Part of a small language model's weights: MLP 384 squared ReLU, 4475 steps.
Each number is 128 + 24 x the weight over the matrix's rms, rounded and kept within 0 to 255. Layers, rows and columns count from 0.

# layer 4 attention value, 96x96, rms 0.0792, rows 0-95, columns 64-95
[[ 87 108 153 114 109 122 104 105 150 194 102 164 128 138 116 144 126 173 109 112 101 128  93 110 122 126 106 114 139 149 127 116]
 [130  85 185 164 144 138 114 134 101 152 115 154 138 148  95  95 142 136 138  98 136 163 139 136 131 121 119 152 141 156 148 139]
 [136 153 166 130 116 122 127  77 110 121 116  80 134 119 161 148 141  86 163 166 115 127 125 119 126 127 140 147 125 150 150 157]
 [150 138  96 110 112 105 139 115 114  98 119 124 114 123 122 154 125  91 136 122 138 125 113 139 157 134 116 114 148 113 136 116]
 [132 135 116 120 147 142 107 136 178 142 125 114 112 147 150 116 116 150 107 127 129 122 135 122 109 121 144 164 131 127 129 114]
 [141 121 132 106 145 161 147 120  81 124 122 180 125 140 139 102 111 130  95 112 184 159 128 133 110 131 130 100 127 144 128 130]
 [117 123 113 133 128 115 116 134 144 133  79  93 117 132  99 134 137 141 133 134 123 145 169 120 153 120 127 147 141 151 125 137]
 [184 139 173 137 117 128 128 112 174 141 148 122 122 135 116 136 133 128 106 111 104 134 131 121 116 126 107 110 134 129 118 115]
 [115 153 169 112 135 111 113 158 126 118 106 112 131 145 136  88 129 122 112 132 134 145 122 148 117 140 142 167 137 110 119 147]
 [113 110 100 128 129 156 146 172 126 129 130 166 130 143 111 136 112 125 136 113 137 141 104 143 120 118 131 101 108  99 123 133]
 [112 107 149 160 138 165 131 140 175  96 142 132 134 126 130  91 153 115 106  99 104 151 116 121 118 116 120 116 123 122 145  82]
 [117 135 138 131 145  80 121 108 125 169 157 114 105 136 143 115 129 114 129 130 119 132 191 119 125 106 160 150 119 164 119 132]
 [129 136 109 106 111 127 136 125 180 139 148 128 138 125 163 104 115 159 148 118 104 131 110 105 127  98 136 137 106 133 124 142]
 [115 102 145 101 169 124 153 135  96 124 172 141  94 122 140 130 124 119 141 135 154 138 131 122 112 134 129 164  97 155  97 125]
 [123 123 144  93 117 105  91  96 113 136  89 122 153 142 166 146 146 130 135 138  97 134 127 108 140 134 136 133 112 139 137 118]
 [125 123  78 155 143 169 121  78 114 115 149 139 120 164 116  92 108 107 148 148 142 115 117 133 122 145  98 169 107  98 153 139]
 [ 94 142 144 117 122 138 139 131  93 126 117 129 133  84 144 121 130 133 130 121 141 157 134 115 148 106 126 155 124 120 119 154]
 [101 142 169 103 119  93 110 124 117 135  88 124 141 135 133 134 142 135 146  91 132 136 132 144 129 152 112 112 143 147 159 110]
 [155 143 152 122 134 124 141 139 138  97 141 119 123 141 107 112 121 102 111 132 139 120 129 130 140 134 134 160 129 129 130 139]
 [138 104 115 121 133 135 140 143 130 106  92 148 136 137 144 124 163 115 136 164 131 144 127 137 141 130 114 138 122 114 149 149]
 [151 122  80 147 132 140 144 134 147 150 100  97 151 123 128 128 137 113 129 130 127 133 147 153 135 119  99 136 109 146 108 143]
 [113 154 108 138 108 110 110 145  83 145 122 148 117 126 122 135 137 168 157 146 160 145 116 122 131 115 123 141 148 114 118 125]
 [122 144 115 123 120 132 139 159 156 104 123 135 139 122 119  73 130 122 121  76 146 149 121 143 119 126 146 100 126 137 151 103]
 [135 130 156 136 122 116 110 127 145 108 143 112 126 146  82 162 125 135  96  89 149 122 119 129 113 138 125 108 136 109 140 114]
 [131 102 148 119 116 158 123 126 160 124 161 126 115 155 121 136 103 144 143 109 151 128 124 100 115 122 169 119 144 145 139 147]
 [115 140 120 114 126 131 128 134 123 104 163 124 108 114 105 109 127 124 132  91  87 129 150  99 131  96 106 142 117 124 105 135]
 [172 138 104 144 133 126 109  97 160 130 162 148 139 120 113 135  90 151 155 139 131  91  97 131 114 132 147 149 124 139 128 137]
 [145 101 144 122 135 104 120 132 166  86 147 105 144 110 113 139 108 130 115  85  98 134 100 145 125 138 100  89 122 139 140  95]
 [137 151 127 149 109 102 133 136  94 114 143 169 142 131 128 101 135 151 136 141 128 134 110 135 143 116 141 165 124 118 139 148]
 [124 138 145 132 127 103 117 151 132 125 113 131 143  97 108 128 139 162 137 132 114 126 123 140 156 117 124 135 136 127 124 131]
 [118 142 153 120  98 139 121 170 110 114 114 175 133 122 113 117 147 103 142 128 139 123 128 111 141 146 127  97 113 109 152 138]
 [168 109 152 149 139 129 135 114 152 146 114 123 129 110 108 163 122 138  97 144  86 124 147 123 148 122 159  89 131 123 111 113]
 [116 127 132 136 113 112 146  64 167 154 113 121 128 124 139 150 143 138 192 126 118  96 116 176 142 157 102 120 118  89 157 115]
 [200  88 123 122 114 115 124  85 127 115 137  97 133 120 157 121 141 146 106  98 135 103 134 132 125 146  98 168 150 114 122 108]
 [142 146 109 168 125 138 141 126 140 133 113 128 129 125 170 130 165 163 153 131 152 122 142 105 133 157 159 113 150  93 135 109]
 [141  95 135 147 138 118 144 111 149 151 151 150 137 131 105 137  97 141 152 166 149 115 121 149 118 128 117 162 147 145  92 136]
 [113  74 119 141 138 138 105 172 142 155 111  91 124 112 105 153  79 162 100 130 131 169 123 124 117  99 123 116 160 125 127 144]
 [117  86  91  79 118 104 120 138 118 138  93 124 153 129 130 132 130 165 137 162 166 112  92 131 151 136 119  84 112 126 107  99]
 [172 147 155 124 147 108 133 136 130  84 144 152 112 137 143  94 105 113 161  94 114 148 162  99 130 134 122 148 136 144 115 137]
 [123 117 138 128 110 134 134 115 108 150 109 173 137 128 161 100 117 100 137 148 133 102 126 120 132 122 113 137 147 102 134 124]
 [133 118 140 127 117 105 119 151 134 118 117  98 124 136 113 135 120 159 132 126 139 107 138 111 133 123 138 104 106 162 123 124]
 [100 142 172 150 127 121 116 121 110  94 162 135 131 136  92 129 122 120 100 165 101 125 133 158 129 154 141 133 150  92 155 149]
 [149 111 122 154 128 146 127 147 121 133 111  93 140 146 132 110 109 125 159 110 154 106 134 116 141 126 115 123  83 127 129 141]
 [175 158 106 138 128 134 101 128 125 105 142 123 116 121 168 130  96 141 117 105 151 107 116 130 140 125 114 142 141 138 150 128]
 [113 133 141 181 127 138 119 117 116 151  97 131 126 137 138 108 130 153 130 142 102 111 132 147 119 123 115 129 165 145 118 126]
 [ 98 178 101 124 123 101 135 117  93 129 136 132 133 126 105 124 136 107 165  92 147 124 136 129 139 154 145 122 115 113 150 122]
 [165 128 147 191 125 120 101 116 118 134 125 128 133 125 152 149 111 111 123 116 146 141 139 160 125 153  71  98  90 122  95 138]
 [132  91 113 100 131 140 131 170 183 100 129 144 135 132 177 145 109 112 136 134 119 163 122 139 132 128 174 110 139 123 115 130]
 [148 172 125 164 143 105 117 149 132 158 105 123 128 125 122 129 143  90 169 105 128 119 135  98 132 117 124  63  95 157 124 143]
 [131 149 152 131 141 140 100 111 128 149 150 130 127 137 153 134 147  69 133 152 141 131 112 122 123 124 110 134  98 113  75 130]
 [121  92 121 152 151 141 141 127 115 126 131 120 124 135 121  97 109 128 126 159 110 133 141  89 119 132 150 117 137 151 148 100]
 [117 108 113 107 129 132 127 174 148 116 159 145 144 129 119 114 133 109 110 119 110 112 121 109 100  96 154 146 172 125 126 152]
 [ 85 105 105 146 132 144 125 104 101 136 128 125 122 123 109 151 119 148 143 145 140 129 127 130 128 108 147 162  89 155 134 138]
 [140 136 130 168 121 129 131 155 144 110 170 159 123 130 114 120 112  82 145 148 148  95 136 124 133 106 153 134 124  94 140 121]
 [114 113 105 145 131 127 123 163 134 110 138 145 127 140 120 124 107 140 118 115 124 120 150 167 140 130 162 157  68 104 136 136]
 [116  96 137 120 111 144 121 116 102 146 107 138 143 128 145 141 110 110 148 137  90 128  98 133 129 122 151  99 136 167 111 167]
 [105 103 136 119 112 141 145 121 111 114  71 157 130 143 144 104 130 138 149 151 130 131 120 155 122 117 100 195 151 146 116 121]
 [126  87 156 140 133 127 107 147 152 166 152 129 114 126  96 140  97  91 105 135 112 128 107 168 118 125  92 112 154 135 111 133]
 [132 136  97 135 106 152 137 196 121 154 136 120 140 114 144 153  81  98 161 157 138  97 128 104 134 125 129 141 108 128 105 139]
 [113 118  99 107 128 122 146 122 144 124 125 120 127 122 127 136 119 109 113 123 131 139 128  93 131 138 116 159 134 126 121 110]
 [101 110 148 148 126 145 139 124  82 124 101 146 134 118 135 123 103  98 116 165 137 150 114 154 140 144 108 146 139 125  98 154]
 [107 167 136  89 126 134 142 147 167  87 135 120 128 127 123 107 121 147 149  67 125 164 127 108 127 136 147 101 132 123 158 100]
 [150 148 131 146 119 131 122 108 121  99 104 111 134 124 131 129 137 162 139 113 130 149 120 113 139 114 127 120 130 148 138 137]
 [135 138 119 143 106 135 157 159 141 136 131 105 130 131 110 112 115 124 134  84  98 113 141 118 128 129 158 129 129 139 115 111]
 [126 105 122 129 166  84 135 165 114 108 126 115 128 110  89 154 118 123 145 133 127 118 130  87 111 126 130 139  74 148 111  94]
 [107 111 142 137 144 137 147 214 144 221 103 123 152 137  13 126 127 136  92 129  91 125 145 184 141 167 182 136  81 118 144 103]
 [145 161 130 126  92 135  78 158 174 178 138 144 144 125 147 130 149 126  91 109  77 154  99 113 107 124 151 160 207 104 105 107]
 [103 134  66 128 130 130 124 101 155 176 107 132 101  98 115 147  37 149  90 146 166 167 142 118  89 105 115 148  88 146 124 138]
 [145 121 147 112 119 125 106 153 144 136 119 118 123 143 211 119 136 118  77 117 150 131  96 164 117 105 162  65 105 152 157 134]
 [145 139 177  84 108 107 156 163 109 109 135 119 116 139 131 124 150 184  92 181 187 160 188 189 129 132 141  18 142 121 112 140]
 [ 53 153 150 140 151  78 147 129 164 111 142 126 122 109 198 139  72 168  46 110  80 144 177 138 106 127 122 162 112 114 124  88]
 [ 88 134  43  76 129 136 175 105 130 145 118 159 118 111 168  93 147 185 115 159 141 129 141 118 106 108  81 131  74  87 100 105]
 [152 138 175 144  95 134 131 138  80  75  84 136 142 146 120 100 139  96 162  78 151 114 160 113 145 151 120 115 149  96 125 152]
 [131 148 132 208 124 139 144  95  97 126 172 115 126 119 132 122 129 129 208 141 140 153 127 104 135 128 143  79 149 128  81 110]
 [163 160 149  90 128 148 114 172 164 151 103 145 130 141 179 121 138 136 134 160 118 112 150 119 131 120  83 130 100 110 105 135]
 [135  90 117 176 148 136 117 144 172  99 120 127 109 101 127 113 105  88 128 104  77 137 136 111 139 143 125 138 123 158 100 109]
 [158 140 128  61 143 102 141 104 125  77 140 142 130 133 208 158 103 116 122 151 126  95  90 147 157 111  51 191 134 134 137 154]
 [117 140 166 138 116 106 142  89  89  46 163 113 125 149 201 129 137 134 146 173 152 140  85 204 117 108 173 112 139 151 120 116]
 [151 161 181 104 190 125  69 151 171  98 192  70 107 177 145 129 127 154  98 131 101 152 122  88 160  67 146 116 121 155 146 124]
 [115  98  77 102 122 129 124 203 117 116 144 155 130 108 161 125 132 142 121 171 126 114 107 120 143 116  94  68 123 147 138  99]
 [161 119 151 135 133 134 127 190 151 104 125 131 140 144 186 117 140 127 156 145 107 153 174 117 143 139 132 106 112 153 119  88]
 [135  77  70 124 125 163 149 113 135 163 151 173 121 110 137 137 184 149 116  67 139 147 157 110 124 143 147 148 142 107 109 124]
 [ 83 168 128 138 119 141 162 107 150 166 116 137 116 125  73 101 153 169 141 109 111 138 104  72 139  88 122 166 150  85 148 143]
 [ 30  58 123 158 155 121 127 147  98 115 124 127 142 136 152 135 114 178 136 164 127 164  83 167 162  95 111 149 148 144 123 121]
 [158  96  93 115 119 123  77 137 184 130  83 120 108 118 151 160 111  85 139 195 155 155 105 146 115 180 143  53 156 175 140 117]
 [ 78 127 178 140 120 107 109 146 138 125 131 152 130 138 142 133 131  79  77 154 137 162  96 151  87 166 123 114 148 145 110 126]
 [125 146 141 126 141 127 106  86 203 143 171 127 135 149  91 119 150  76 144  96 129 105  89  59 120 107 162 143 144 108 142 126]
 [129 135 109 133 106 119 113 137 169 119 133 118 123 138 132 124 157 122 115 133 116 164 122 160 111 148 140  87 153 138 139 159]
 [161 159 101 161 153 143 126 141 150 176 158 100 117 115  75 119 157 155  46  71 127 112 141 105 127 105 148 133 199  91 120 144]
 [131 116 166 113 102 104 129 110 166 172  89  76 105 123 165 136 125 142 177 149 131 149  98 166 102 121 170 117 105 116 138 125]
 [160 158 127 111 121 112 112  85 147  53 157  94 122 135  93 119 110  32 178  89 142 119 136 160 132 166 163 155 135  84 134 120]
 [ 95 130 120 198 142 110 125 134  48 116 122  86 118 129 129 100 112 113 116 157 152 148 127 148 119  86 112 122 146 154 124 124]
 [148 153 174  71 104 132 142 108 204  86 105  96 125 130 162  92 144 110 180 129 107 137 132 166 120 129 175 184 113 126  92 127]
 [112 174 145 180 134 116 169 130  96 174 123 131 125 120 110 103  64 120 118 166 157 144 134 176 136 125  84 160 126 167 133 136]
 [109  73 103  73 141 104 111 161 110 143 169 141 122 120 149 141 152  71 145 153 109 128 112 208 140 167  78 115 103 165  94 151]
 [ 67 122  94 168  97 146 125 129  52 141  87 174 122 114 145 145 134 125 199 144 123 122  90 125 138 149 152 200 191 127 135  84]]